python train.py --n_layer=15 --d_model=256 --n_head=8 --n_kv_head=8 --head_dim=32 --d_mlp=1024 --vocab_size=1237 --activation="relu" --norm="layernorm" --norm_place="pre" --norm_eps=1e-06 --positions="learned" --qk_norm=false --attn_scale=0.177 --bias="all" --tie_embeddings=true --parallel_block=true --init="normal" --init_std_qkv=0.0234 --init_std_o=0.00427 --init_std_up=0.0234 --init_std_down=0.00427 --optimizer="soap_variant" --lr=0.00356 --lr_mult_qkv=0.4 --beta1=0.95 --beta2=0.99 --lr_head=0.0105 --grad_clip=0.5 --warmup_steps=200 --schedule="wsd" --decay_fraction=0.901 --decay_shape="linear" --final_lr_fraction=0.02 --batch_tokens=[131072, 262144] --seq_len=128 --doc_mask=true --z_loss=1e-05 --train_tokens=597400000 --steps=3043 --dataset="wikipedia_en"
Each number is 128 + 32 x the weight over its row's rms, rounded and kept within 0 to 255. Layers, rows and columns count from 0. Numbers have three digits each. The size before them is the row's rms in percent of the matrix's.

# q: layer 7 attention query, 256x256, rms 0.0534, rows 0-63, columns 64-127
# k: layer 7 attention key, 256x256, rms 0.0493, rows 0-63, columns 64-127
# v: layer 7 attention value, 256x256, rms 0.0389, rows 0-35, columns 64-127
# o: layer 7 attention output (transposed), 256x256, rms 0.0841, rows 0-35, columns 64-127
q0 084:151117103158107147082104175110135152140149125063118078169094097174166108082169142111089204187111151089164228104158145194159163116150135139149164079172123078111107097161162107135126109115153085
k0 108:184150131059139129142137120113162154126134115123150122155146120087171136036178082101100124162101122109096120100149102171162105130105189135108175103095166150129112164126133136120118176095134171
q1 097:189036116171132123112175156135150145133130109093134126114135181096097087130156137136123155186130124115136139125173111168166157112033098113149152114117162116151096114093125095152032100077119151
k1 123:172135186108128112089144179155113156085165220080207168115157208121129136152146098127142085076123176092086171107101170158110108155145115119113193090131092145128160139109149158147073143150186123
q2 076:186100065138102150066098202134121170137109095113123112077124093166116091103141118135069172238119130110166153113158096193183166088066099123098153120164149069118129105134112075153128094084156113
k2 099:191150168091080136133088143111153171141122200100144157053150175104168069093165054058125110120125118129098192100155127143125115139152110146174219132131157126141132116114175129138121141106176130
q3 104:109179113175155095186110091137101130120095098170138107105135112138086149078128177123118157167140095136160072138113081071104126154085090112179129157121151143149109149162108089126126106133117166
k3 106:129163120158095103120134166176068161127140152193126102085097187138066093133161140122105129136141110088117162144149142080083103170092101115162156127127057122135144113099145113097152091117109178
q4 114:095118192146152149124132088159148116133156147171160200145171162169083128163106098134087081026160137059122084135131108100142151108166112104143126115088104101125156114138162188118149109147070161
k4 141:120117133081115064143151145134128154102149184131118146121144189179093145122071147155133118110159172124161122123149161138092156136129115102150106151134081142099131134047168097134098138099097108
q5 097:095115124135082162087138162155130118173168167135122124160165108166117120180157098121089092035151167123150167082133134144181165076171117116090118109127068117090126112097153213103178146158129104
k5 095:118076112127163134108137127097218128120101104131159143153175066188145100103115125114132071077150142171165115065153088154153163088166120105094099136172194137133083138117127148123110101139136093
q6 079:150081189115148125166146054143136112139140181150138151134199192097155125176112114158152051060118078143089077133109125094091112130159144157133125142086176140163136185125107147115138133080118168
k6 092:077136136137112109129155101170081127135138174113079124107148161145133150138051168177138080138153133114126101196139235121084112091121115133152104148104018095122143153129091125113163143110103100
q7 071:153125071179136162102138186111116135161115116126159094143127072182101099118135109115114196153126134093153144111128112132124153115129090142165165079127102085082127070151140159128185100173103108
k7 073:168130125098161107157143133114143135113109094133147141155139189096168118037152080127100195121117098178109107070100022143150128174172192122149183099130184146107123114109132110105096100145130167
q8 100:170165144135131138159127155115107122066145118157142151050141157092158123124145133130132146223106115157147073152146110078092145136103153124123146191151189126131140141127120063174099113087164207
k8 119:142152162146064155155055157125037165114107174110088121085113218111144088160123124118119126121081100113104175153117217093092151157139123138140159131163136092145141075122163133151151171157147127
q9 077:153134114059163128174172116144135113103083092157093124139127195059106167081113130172173090143117103170092066170150108084044030109099132136133125132163170224140110188104093085144099147124108126
k9 090:075182191028159157133149088140096108117135149112128155151137120147113125127145146142143109151145164084107116154122128145113113118145065154150143090161067096155172117197143142148129122115093082
q10 106:156207118172134083196113120116132144102116094111130139100119134105146136017107144103162195198077097146150089187139116086079110167116146137144134138163172114121180154161102069151084112132167159
k10 101:204175155131065122138120173113084137092128115139085094093092177108083166155174131173106217193075106107154158154133132079086087179075135106141154111121167126105123115126177144171126124094150172
q11 091:202113105160097143150169171164069176077125173150114122095144166111134103100143131165116097146093121130155132096152126103132178135104111159158121139102161147156114174127110082150097123099153153
k11 081:108117117126095170098123171147064165130135201133076131096105178109121113110123116125075077104107130055122151184146232101092134147083123144157116109116060103145116148119173161120159142085121066
q12 073:086185130105136112165141108175172116157139111173136171093167194124071203130086148132188153062131162134106125169136141084087097176153143075078138123151117165102149174110109133121089146164160128
k12 082:144107122137129140113126140100136125107132094102119076084096079176085158216134168156160154161118151102199164171144136088112126101091058114131097165148177142124117120160148152148114120126131132
q13 091:118159141108134192128185120141129133151157126114104159165143108108142107153116092120118122067164168137170127127141109130103127092173131125119151134130152143039109152114153153146155108151072141
k13 110:096101132080176156140167125065115114112105097149155112188144086126096108121106126135107123123140140143149122053124111157178131104132109083107111105122153125163084139158167160127136119112119112
q14 085:108139084138121127139122103140148166144051135168150112146174126160084161066040083157124136121108084159127072129071066083053103141112106152150077124099126155161151163137101165145185131134108109
k14 105:112121141102162127133146135181106146119130136161050138090149188148118149073128112207106149130169120158192143162132095089120115146122132110159108131138080095045155114120134089116113083122088138
q15 084:095174172134154105161122073122118131136129142180121133105158130075132143073136119104184128116141102197128072122130076098130100134157137121093106173130186185123126154131131087150111115139137163
k15 105:078143128211155173153125130089101106143113055167133103139122074141087099175121174109174150179126101188169119110079095071129114153123086074124110149150194120145127128153123163124171091160138151
q16 087:106133169105143108162122105080229121104109117074141153140124176082165144080101126094202161157105133174163135162144112115074039166179126102125157146154210199137124132127143112155070125130171127
k16 110:078166198087147192133137062115153121124108052136121092168116114116103164140131136179128148204105099140135098152117114126157066149131153091094153120133179139148154134198125185136112161128114153
q17 084:197134078104096117162112159151093139109105146119141078102125150134141148080168171154131091189094110186094118135113204096122138106109188157112103143137100151154115166134090053157095195087203088
k17 082:172148103094082160127095144154087135151115139090079115088057136109158122140148122111066078143092166072112150200136202114134136097108121196149118095110099099105114152147093075136169156134115130
q18 086:161206087153097121167136100162128150144105140117115112159167093114112122067120108133139149113104158140174105136134107132071119095139108156142112144094124142116151132157149155132138124176106116
k18 102:146137086074159148181176123093122132108103101172108062152093145117036134084121162183099173223096091153163102138117108128124113144070141077147109101142127149092127158103169139124124092082138128
q19 102:159112135193152097155138162142128099135131120160089140119113145098095131112143203127184176162132073073119159129146136124115126173086081134145146149143141117097148134167122098092094097129143130
k19 098:128128133145092092105106172149060142106190155140164160084081135116119149152180124129098098153133136042097169146167191096083114142091105140155149149083049123127154123163164130127142100097115190
q20 092:144241072158130110136128176125140124127100098161122087076133118170130132059117120107128190177117122187169133134140124089082127116158153107087164154160133138067132155144110099177126112138174116
k20 100:163166134112122165144078154092120125136086085184078074101095101111115072132195091098085142175131126093147164127165135088143105143086124118154138117142156090167089142157177159154153125114135143
q21 068:116136118113130100157079127160122130133109140173122125115117218119108207071115158164153094112108111143083101160083142097099126179174204141105099142134097162150180173120124093114104167134159098
k21 069:158113097146078123120127159122103158133185124106050092102054092112142178195135153163121086174123161092164154171155176085128130093043088124157086164108098129093111150154108098148130101119112123
q22 080:107198137075130116183132098152125149103111099165134171083150159111178153110079114125138119117134156200127070169106134021092120122181164080085135148173126133109150145114070070158108131143160158
k22 086:110118130146105127115118164132112102112091125130082103078073084130121089188145167117145165159126145087167143135163199071118118107061094158142132157137126110168095101143129076131182158124114102
q23 071:117099159143157134133143125108137108131159109098129163125082068084130104191141132140089144131161110078126144127152160151165177124081077108181167110102135069109153052118153128117126078128053177
k23 087:152132132168147097114166128156149144122151188100203133144133148052130062137153114120158133064148125093067109079085140150089145167148150103128191121108144135183212097101148154093126102151158160
q24 068:080146154080152107202121070130120114080075115147109131132141192079117163102073142154140070070138163182108053167092116064035073144136167099149141113118130175121117143121123112145080134105095145
k24 073:091116132090161088111189118119106101135133116157100093141090153106098156157121171156127087142148154090144107167092192108105133092033096100127105140143048119144154124143105129126143136117107105
q25 097:138144148045152092128104118145197072119117135110141117104145163127173127122124152116140159149108094197085084133139129096140098094140179108095150141157159185154066137145118124121111134090166075
k25 100:116144157101158122154097116135160080141110127139148199119181141172157097121109140096170139131124099152092111118122078126099110107182110163115124120154106139127099118136062121135132146165138125
q26 076:133180098107129197218142127112087125085143107170174108089157144140135156055119104134126138182112140223140081151110108028091090152190142146125138143154154176112128165134101077178140098134122142
k26 079:146163118075109200120143118112053111079067127186042077116133158101161097114108107149058147172095109121177149164145180091133143164080117136173112129160123082152096116140166102154160151104090152
q27 097:091121094148137104097126106148121162156130111152160089101157086172139091097132103113075130150142086139150084092133034112189116110089098127157126155123165141118094138129096140136112089095109179
k27 109:116139132220108112098145140186108167159137133200158156117152165155103070092126100093130091114156066153090152060091103084144087144140111139140150146102142171136145120095101129085143127138126174
q28 082:108085083208121130095141153135084207123118099143132123104116108127114105149142143137099113157149108098149156085106100161170163143050084117156116103128124094163100096115117111128117092107099185
k28 105:122115129208099116054138168142139187157159195113147146112112123108153074115150072087105110045192136109117152091127148133118155188114111144152160148122099135147162103108162143097126127142132115
q29 067:098177148104143114143127092107141160111097112172138146137164226103121182105083081150192107080128115153098079169109085086089074171169141135105113174110142185167147203102097127138118127136136158
k29 071:071135137169109160101138153097093143120117084126047091139124084156092166167094151220128127171148115127165125180148138097097168131102082131135066162130094112121124119127159126164119168104091078
q30 074:122172127090086144165132110141134150093126134139165145119168144143131179091100102146115115084100176147113083143120104090068159151150143147125098120124129148167154160112136143173104167166160188
k30 101:134141124122124141171157104110129141106097108126061087119107181167117206129085178160117162133079111191255122146117111100139145148111104114158085123174140157077120146081139132138101151127137081
q31 068:165166102075124122171146147157152120119075148144169162125171193137067163083068112147159107138108125192102074169121106080065093122144120134119081135125135217147133196119115126158134182140126104
k31 077:141141171049165201135145092096100104142088117144070126122112164156110168116132132192085153180094135183189123150146089101132118129125065086167086090199114105086135149137163138186131115111100084
v0 086:133187150157067170119154143098116175072106124131167099102117094105136181233180108117198139101107176085140160156139185146139180099084117185106127141146085163163159136172123160134125162083136100
o0 095:150151138138132128111161078163121081198167117135168073130193104088121138163112106094094089118115183186128126101125127096065172100152145085080152139096118077141121079119130155060156131138103123
v1 095:137137146080102128165126054127178159080124073142126084132165143107108144136126127117159111102141086083177152135105161057160102097125099123125122133147082176068122166106144164132156156123140120
o1 095:111116139204068088178117101206138169147123084165132117083130096163102084127182133090113148136149123124112078138138160156115208114098059194119116099077104116125135130132128137120078151179153124
v2 085:131127111151144137129146116149087096187141099134150115149128066111086076154142102154125103156168157113146113112128168127151174140126142159104110117135061154141094173120099140166121112111130128
o2 087:121129069130105147036111103054125140108132111150171106167117153175148157044144172134134104127127147122139126160119150096080115115119133160112126081046105099139124086151151126118147206146146130
v3 087:158179135136132110145157153167074122090161189090135175131077153145163106138108069138130138144097140160040181145109138137135056088076188144148130100164188167151110135129161110102112123153203121
o3 092:116099139149098213096103142138143116153139085136133117115126170139148116157129187067125128054152176089121116098143168112104145140124121134115109189106091115123137146088133107157113093120172150
v4 094:149169170109131168147134099157093091126139111134076116153130134091175127122159143126109171174104132091126133114106112139150135070099111131081118082169144161158121152146184159120194129200177129
o4 100:069101131097142144120118100118129117194082112132105183113138167114089130159082115119115118155154109102128095082161095170152109087124172107144145126084068098047170160165167114086099116122143145
v5 088:148131163171150148125118080095120110130117167151110112124136105091070121117141158213117188176188126130099125170166117112122132128139140116123150059087136126177125083127206082146081086144128115
o5 091:047124111147109139111144162124135188122118110082144141134154097137148036150107110113160130078158153099160105101102160146156126059170111118119108146122154105184173113161079146110133177102150074
v6 087:148126150135105127171134082186084122142118140191115110086100091135123122097155134137116151151139105107176134099115155127146147135133118106046154163143136085150095071156118064077060120199152146
o6 086:113060068122202126124046126130169122159112045142145067141122164133105120134126111159138144161154105123097122132145092141132100154104093201171174123099168175129128135082163141156178116138166156
v7 096:174155135095179134084104066190143122140169156116051146116133155095088064097144085113091160128145096090080155133095098130118092108159148118106174101174098124140193159160139106145118129173120095
o7 099:066098169116079138178124063145148168156200183146150097122164122146112116144145149084093162172162090102158179063152180151145212150141066105176097155082135165125083132158161136127146136121141137
v8 088:180138087120155152114098151124122148131063146234097137105113134089174120085151104218115084114143071161053102146118140102157148083157124079092175090099122157195104086156122118197166155104090126
o8 089:089130148132125076110206095138104140149132146110105139132171096166131170110110109068147138096153190134171182159150089116137123166135067126083117113076098180128164134082107094106149108157141109
v9 088:113117194125154097137123094118083177150134183122094136119115114128142086140117138127089144207146107118076111103157177103091115082131105109146100061168125148135191161157189117121083040135125111
o9 092:059085129105122197184085127142062170044161112084082132138130193167129159137162125117142155068128167126137144108116140130173124087140138190170107106143146151121083059116167123170092137139144122
v10 082:145094138162094115121091144104128150128081157172171113119176154132172142104122156185153118113128103204126137156130174169229166184115155130094118122201135182117069108143103138114144060150128023
o10 090:146175162127139138082162186076147162136130094126077167182166092110111102148083096150160139128166115067147132178134086126114102118143079159086146122097126102172118158186141094150135122078134142
v11 095:159144078120111131105146142121152128104139147118148116168055199123141141122130127163100147110110162149134161122118139136119152151106107117082108148123139148119163107100117093154135139113177166
o11 095:113119159140151162188183106097125076144141158111160124138105122159130083082156193122190082112133087140111107153168096132120128136167181131109106107140132170135055177133094126105129111136101144
v12 088:035151131150157134141159121097122120137117115107119166069155106147069114194090141097107075146165125082131148120095106165096141147147072177115119111138111138094152184136150077141088089079204092
o12 092:162073105150064147165170086159144113102134123137128098151142192199124048115128106111156082095145085168141138102097160103162116080136131103106136137134098079160132089090136164154144130117177151
v13 088:177170117155076151084102149116141134090092183127152183095135116141186130139167070148164156134148113141121130111139104117157104046127138122075140108134126118128100108173150145132124140131114158
o13 088:150137134165101129128100065148147099085102141151129192116143108144151146160116141187151183121162135149122143156142191115098120157134081103112122103130136172170195108081106127113137095111142079
v14 093:140121128078133119116122126182107120150104087108136122129117141128089126070080122158146175176149161168118108115188160163123114123161163101152121167113139023204167104128128098128159114116080144
o14 098:096102145138118155099115155097095153163143170090069126117051058105125154132174164087056149159133139110176097123134078120089093162137091115142150101174172143156095151140134089181133089117133158
v15 090:169135195145150183109191085222123153122108113094091122142119186070094125145135122120088134108126143090163089112115094051094094125117149165092144131182137158096138163184141143168095119107236086
o15 093:123113178179102140180110081140185144150125147229119115150084082151117119192053115120158115067119147107097171142092143153117159134162099083130109048083102121103063091179152151124180070159090089
v16 089:138146115152197128151186149094091096115114119140150106139128143127119121095130111148171138113101111151112154164157111106186093109110119190180116073134113116122116091126155069095160158138155129
o16 093:113141139114119154110151131113113167088129143174128198106198075188124109169141103090117177146173161169186121065122096166166144094104109088100168139138155165097135122124095180112094173136098145
v17 094:124092152076166091140106103173055083203122120114117077143120109094103151086084172104129123119073134130065169126137149171104211106143145134178135137129112155176127114096131109132145112141093142
o17 094:087201181120155120113112192113150182146190079076131160190135156140134142099145116089114122109152096102116173054123101102120095181104155146154179141099158139155104117189129130126146121186087125
v18 087:120138077139170118128156178130166179170114151049131161119156160178182107130141090170098147106137066101112153130080104145113101173116121115116111164076152191098129166126105144138152160139033153
o18 092:116091149112120162109123148134112038083203159166110104152109070129096108104121146162113123179187192175084100153172165193126097147121141162128125138171134095148058086151112110124124098124174087
v19 087:153127144175116097179161191071155209110151136082160147097100094177153164157066148143150111111138142167143143166115127127161143160149147067160124136077149156067111110111099119138086111096128133
o19 092:141151143160126152148096183194133089130126102148077107124124154108116190052142127156124140109146139114125100124145132098102107080125118112136137169089145135156067112146118102149146115124175114
v20 090:154125121083114169177214092139144132092153077132114084160065137178112150073164092115122153104117117119114126120112139099102159058118102110112129115138121098090177133181170123118122145100138101
o20 091:083144194150158137124096094133173138138145157162153098126212131080089115187155145148118118119111136115173138094114098145156114082100134128105112133079119153176135126091148166144102072125080186
v21 092:143139115096095156149138074135118087150135109153148089117112151083147117129127143088099148092095087094122188078108161067152137125111095153134147087228097184164116115158154122133127092215113131
o21 097:093118180173148137084064126162178109060176109086111131155204137176090148084116100076133094180149138159153103123142114196121118099076162117143141143073168158161193174092110120096173126096150129
v22 088:136108116124154122146139112119104114099161119083142166125102165108125114147110120104133099148157139132126097128121092088156065106174079097170155124091153119092104118107157116171119163170129146
o22 097:188146153153150155188101112189112140127105170083174139069097117108198065113157116137148210159096140144071147149128143122108122116135119148157139122153129110117151131149184116126171132120141144
v23 084:093137160170102115078098165125114120132084116156089152123148159130110145130144088083110149124106163084156193148146159093181159119154126098193074129083150149123148116069146095105085098111154127
o23 095:167161114138144111176169117081169172110138067077113137151100090134156151111136138178132126108123144148092151109132137123122108125104134113110141123080212140149105114150111118140150169081174099
v24 087:139100127082146104146143136070155120163157123153153152087099090153118182108139184104151130133167141112166121077083153142096155097131107164117139099146146140129145150145133147165127106127130152
o24 090:082145092144061130174077098154135101112130126148135023179120127174172129088096057113106155159106105098160146120106087098132088106068158140118179136127166102108145157081130114130159079156130136
v25 081:149213181151125186145157129172122180105120095065063149079065185104138098111091100098101159126157136131093152155150153090121140101101161129086134100120122097193153081157161126106100170104142203
o25 094:107141121036127156078053094168088138182190125123161065118163128155162107163085112130117147116155146147065116115068094154131165135127144137116078157128113150096104150096123137131133102125161085
v26 088:074064116080178096159097128143087139161164123079127099126108116074145150115079175143173097153111142113108128071124172103120132164142117115128168089143117111143197112090124142081146084127059130
o26 086:166165131065099118176090171125149141107146122134115109146148089149158113103153117103173106114119066121100115071159174034142144140166107141131098168130119196104173150138138096095133130066120118
v27 083:092138173184073132146139094129157161106064052157194087210151096140103144044123089122145164089075086119102197144157139100146164182150139148095097049167100096144129066154142118088154156164149158
o27 094:128126086124150080137131172143171171130098189113136100105160144123142163149129138147109069121115133128140098165122127138157093035125150136086170176117123111173118178113065135146069101124150093
v28 082:151105086106051097147182120090202140082206150111197127116177059151086171109148134118157116132140137139106130099109133086118175143104103142087162139111117099119114183137142102149123103121096114
o28 088:151101133151097108113082129128122066172181159163101123121122165127164124136126169163131134177142160110077169138193137139075106136162114091096109111114145096137189124051174063113120141122173109
v29 084:134203159121135091052146161144139155157089137127115160135159171159134153148120132069160145087118096155105147168169071124134160146140137155132128061133160116176046142102152108134148130179133155
o29 089:152121096145165152175122133110155157151139113125100094137091036093087148118153131138079143118154158073143198096113185112200115132122047137117114181142129082092171148130105164093086182072130131
v30 092:069160136104122134134116160102121079117133085169196084150137092136173134131163078101193132141130099079152147146079107103148171098080081134088128075129113126079135135144173176106107106131100080
o30 096:203114105144150158136098173160115155073165151094123199108145134147101105120131078125090149116090142123114154210117127113160178096102189164077121142033143079151097170121127078109093092109139102
v31 082:139145163155149118121109121129154062144071187136125086103136136125141142081128113131105199153145125105138142091154104165126108144147173100147197076128126078163151129182076109123093140159162113
o31 084:108172066159146150141109116135131111103153167117107086173166125103174124131125103115160132105133122168167130149107111150119153048120091161122080108088152179114090166094126112135104135165177135
q32 096:136119102140184102156130103115188164125121095167116113110202162081083128104117126140151194131142093085139085135070124171101157123121066117103108163080136089104129116110136140135155103115131125
k32 107:147180075128146149189134128136156141108122112160128167138190164130095173071160090196062110134155180115178129124120075160124163136154088142149175100107123154134137093130138118182148081159110116
q33 111:105101185090162127123137165089114098116162108132088154122165166084111141097092132112095146110154109106129191125099065187105072142143132145114082144143173105099096175133107127113121156104123086
k33 098:082131112118134130127107126113118121120119117173112144136103159110117166112163059187098093157072139145114129125090121099140177119156139122128105115147168154115103099127092133086172147177147199
q34 115:184134121172117145138131109179135100196118128135096189158208081122104149108139078210135115135139147117133188169157117109129120091109146100092163112137138099139175101149117134085127181101114104
k34 108:162133138112098119200097097223147128160145128128136194103145082135143178122148124161055141149101157076119115141073192112122147146126156105085171129109129098135156123138133126154114114140146142
q35 101:139141126159129142177116095168164132180143092187157161166171106079189189131117119142124140132134101118139141194108100112136093120115097128063119134120142117184115116100104124040151183142129144
k35 101:159157127125131110163088130091161169161126132146148103078146128113178155133119131187094095176131160080093127145077185124119140135092132106088157119127130094153176121126158115160159167182114171
q36 108:134102136139181158167133158141171189130133138101098098062104154207113141126139140125121109124113118114108112151134147193135156105117132166182127161155162132049089220111146116106166092143124086
k36 100:131136129133188115151174148152138146101088127117087098076153171170042119137137152128175125120172083170118108111191132149097161099102154183107114091116118171109105138107149077085108149125122046
q37 088:127096111129155115126148158122154153114190078077136082103090158136077135089161152141173122134203132099161114126156104146163148141173144107187152155138110152095098187174100153065139110162137142
k37 085:156142208143153166145103072137122083173187162120126201148094154162109110075162142145184151134104142063107131102113131135100150129152165119133095156147156139117135113182170118172151137162146144
q38 088:144122124107113154118139073144213127091176105055094156115099110122122110106091132163143117124175166080128189119157070128098087089143070108137138146182128136083100160119184111130070140072106159
k38 088:109115161119124138135142073108086070127176163100137165174101131116111099126131129161111125142048150110126126138099108146153161131154102143113119148165181137077164095206150142086150139191151197
q39 100:157115087068138118152051138148199073111146140129150074096161145115081117109118110169115121149181088143132082165109160173111146186162120162146120171085086067066094116146191134067128079126133133
k39 111:162190183148154139151069091126172135113184149148186096139164174107113107039094078183122111154106124131140139116126123171042173126163124136105146163128098139132106095141140148139153160122128141
q40 088:135102118098112165142134172153180109118161129106195106127161153071122142113089038143178107098130144155138109109128117134107160128150143130154175135127093097118135148162155126071134105074098101
k40 091:194160124118168135165131098131139075159197173159163176116112166121161105095118117171118115112083123087207097130174124142049148080196161164166124173137126155084173081193153105089147113115138139
q41 095:143143089090150128090121104117120121138136082083136122124154131101105127019101104146137131070114165047152149132133076117159121098103116105151160142137093107060087144104141137079087143138097144
k41 104:151120228117133145124138095149045104188153150101158162137123170136102096094112134176178159132116131101095166074137084152123134143131168109123075148142161154148164078185172142134079192199125158
q42 092:129132168134127091118174095103157128132120119142110121114124153222149117115135139179137084141161117129147113116109133123168121137155172037156172169142178124063152150119149168122161098155104131
k42 075:080100062127130100120189148189177140121074097098143099136141113109119127156107179076124152141163104149106102109123143104199122152050073117130096166082056105201110132072125135162085099087085096
q43 092:057133121146129167099144147087190102109140055095130071147130179167082138099148175148144160116163103135163160114127096135147169155186116118162130117120156093105109151122106124147085115116154143
k43 100:114115139154134122102118105110188178134151131107099140159073155151179111088159109135140169192126177091090128130090164105172106133133150113156118097133138138102146152132109122152133091179163161
q44 104:138138143086122076104124180093146078091076160131137130152154175103084135133105175157105110105135116139160162116158102106137186169151173139110174106102198055121100150121122126145155121107152079
k44 111:141123164165136103091138170149152114080083121163157110100130154118173089172104111183065100131157166141134157158108172074103142071069176097145206110092058111127160106089103132120128149128075129
q45 101:120153124132117144121119116171145119069085155141087101121136087153151113166108174116167118140130077136078104135128139072138091123148138179136158149155148129116113129090168084158151115145133148
k45 114:104147044159092109147096173128148111087109171074100119090121110126189141117097152116112139134138071175155119146098156141118121172098102181119103105069154142167100193104147067133145137067119069
q46 099:135187112141150177143151186093120132176136107095147111130095117151147104114104124133079061168169062181170116148154168045133118109109152166104103129127091145159180095148109134092126147093128174
k46 112:162106140138112121191118149145152123162139170090091076113139116129161085097121131099118134159121145130082089137114215117129133156096164149125125181160129080089074167077119169216082136111076119
q47 106:109121144109119159145135140144088164138128091167095126180069100133187137138096112108116118108106143190122161137196166119111120147087152135070131143142130097135184111160088167093116101090139136
k47 103:114092071090160096124122160121161124091103080148129109143149141114176111176149172094082121112127116174189125130192142112079114084082069088182144156124140143176142106130127123120130127087090138
q48 098:098096105146164185123082124090173111115114090150143143098194168092094118158134167094101148134114159100067137156114103155049104170116099129114125169119133117058096114093131150136073165151201126
k48 087:148117180192162163142107131090118139136142143161130184075114179128113142105105102175108138128076146116130154146109101135101154125153132146113130088139214136101096125164132094134191125206173168
q49 091:135171169136162137156105176126096123117093146178109140141147114102101145126164116105088101121121108167126101135138134066126151093109144132130119114072075130188115069121129150181094212139139104
k49 080:195160186154131118121070137082104135153139170127116176085112137147129112094135071146125149121106185067102140124069138152094143096175202121127131148123153093080121126160135135168127151174132153
q50 103:075160114125128127128140109184174069114050109217114097126208164105135141181187138147168127139108101140107128126126116055133137120158082115113105164095153123081114096115133102145158116184122157
k50 089:108139070158135109102167175118175135080088111151132125116144120126103151152137119125097105133158120158127158203124132126156126132082054112113122139082143104170109176021115112153169112073108139
q51 098:102139120050123190115153105152188148147154115082136142129119213114148146152119072161133124139193115164159119101113132144131102113192128094121181138109159090107155150146080122112104082136132126
k51 102:106146072125159084140168165168191073104110070118109133152143134159085125120143098151118142187097130106131142156169103125149109102065088139164085165123096160158179081075092142136115098100086138
q52 104:153105069080114139132101186137122109131116173125151153168100128157110158159138116180126144126151097093161113067117137162100158172147183124140091141131172189148097143109140173127192103162141143
k52 122:079100118145169157114074175116136103132113089148143137113173158106106102160119097133164069106089081174159092127124169082142088079147131074175127124095067127142087145145117157129172106111088126
q53 093:170125144145148140132132120179101151165116122140142086098102105236118082138095107148145051137112136121195147102166166151077109115088158144069115122166134134142146178130070138160153104153167110
k53 076:107088093130149123115168181169125093130077086102103085119162134136079121111114118075159129117153104193128141119158128121154112118071128160123158110108113131153098114059124128144086101102141076
q54 103:100161101148144118129047091152217154109129122106156115083136159115112189137146154138135160108141122108149150208131156187155154144119122136109145166078143086108115150160154115063116144226112144
k54 106:112131157109201118154116155129237123080138111145116111095150112121120131156118170114130117125150100133110164154137111132056193140074116133042119144115053112136136089083149094098107206154085094
q55 091:110075141152106087098172129057130176156162091102087093160105126142107154145134159117151156152092119136123104118122103168151073157154112111134113084192167147113098157132114173144153048126136085
k55 079:088098057074099132115169130186153143117130080095084072132125150128140148151104142070124124094206073172108096136173091118160104125074082120151126081074095142204075127111093131156124120091114068
q56 098:090100120137133129134158138091143134114133133142114119112070115151088117111120135055101086095109180174116145078145105090152187126103127149130084168082083075163160090118164124127088108063144091
k56 106:181136118085098104151152127135181070139145172141122146163103115161142083139141125139159205114172080104144136079127158162086134104126183119208116176133183139067184167119129115095124158124160149
q57 110:104130097088083134118097096108175114112143123110113064152139120172103148185197105164163171096128098075139127068107103149122173111158129099118088095089159157093110165079133150137189086133123108
k57 113:118129124138129145108089156120157086133123115116129098095151137149099125172149094141107104110091135126105125142079067154172115107181138080173158053084144119095078153090080128147190127160129106
q58 104:099110198172125106119127163121068148106104100188071097114109099172159070162140133101083123138097119106161136096152100107147132144089192134087046125146149133157176102137122141117190110085100074
k58 084:084116076078111109087136143131149122113040096116112095105139109124092141162115138099125127099193078192113147085175127126138106101075113068183139159140134124146101146082049131136094117128108088
q59 102:086181114154144079098172067125182077099114122147132107110139195115087094085136174117109127130146137099160164133144073067151132099158110095140148202078143125093134101143163096155095140186087190
k59 097:079144121145142110075196119118162115108086105125132145183098109094059136139072162118140152158141167104109186102108106159169114137060079085108116143106102095118143118067160156164111120122081149
q60 109:093206113107175134133185169099110174144119139094105116118093150203150117098170186100114099133142144098071179148176150087147123105155154075183165099150145137108126151145128133135092132130103122
k60 124:122106206138184113119163143157084174131156172079114177103091150158114111163175193124098125144117165104063134111117130123134131149164166141120124130108153084087112121142145094133107156168126166
q61 102:193154146168175045124179107130103201159099176082127177116144128076182101126113184101129110158179185061126136136135163130150107110097064115128170084146156090155142124141073125205136134163155120
k61 089:073078172161097126104188144120095189135133097174089106118107108100103161137102186080111132104175129142102145183144113076173102120094116140075129149141076095128145093115131105157111112120159140
q62 094:132101107077151173142130149119149171098136101128101146178081144057144138150142148079108088102197140118125083155175116092171038093160108088164117121171138219125027134183160143132113138131123115
k62 091:122099195135152108100091106131091147194155175108156193172106139110141133123141114146134128123061133097079164086087115123122136133204135101090087135162172111112103127181166141162182192152122158
q63 088:094126131136080207142063143137175120131169104111152124129128111127130144138078123128114171122165115138183146108124127140096172111098184164076085158123093086224171109081163087126146191106148167
k63 074:189154159159171140166073110086134094150143177157124159167132124155162113090151118203114117139081174108140120129078152156127176132156167143164139139152190145091170145181118141125163145168117136
v32 096:092162200091097097125031126101158117147104101122117081062148155128131150103138158076177152130144146112175187119085111098149140114163092129169157099135096131124137179108145113133138123135148138
o32 093:170084084155184106067132094136109165117091120172183142161119141085165177175154119140121123155121173077108141166141125146088142114084122073138141103154095088150136079128115125096152144199110115
v33 091:124154116160176143168115093141180120157144102123134121099123116090121102035122135136160129104126111153096090126118142175137129120095132158152068160142136108137142193146147131095159127115159134
o33 089:129143168160149111084131109171099141142092148149133102149115114170160179170084113118137112135078122109163111119123093073087093162137133139146153087150134052105147156112093095142134103101093161
v34 092:097137110110172096156111119145133107164145131129126098111125092186217111158099174180146144079155142133141130083131160136096160143096100109107126114117111150123098188114089113154163159198190144
o34 091:164119186132047134103056116082102165067129127127169155151147113092077125129161121106101152118148114109135109125093099123097084077197136100151117114095182122145117111134111128118088141089096096
v35 097:110101154141201148085096159152121135161122073138124116157140123175086129107116145082132127143092161147174160161177076102157146100120116132135092178088131101110106146071115202076120169057121147
o35 093:136130119163085125132133094135125150102170117120120120111151114136160086157123053114124093187123077147107130067084137172077129122160119180152199090148120147115111115140143091150159104140127089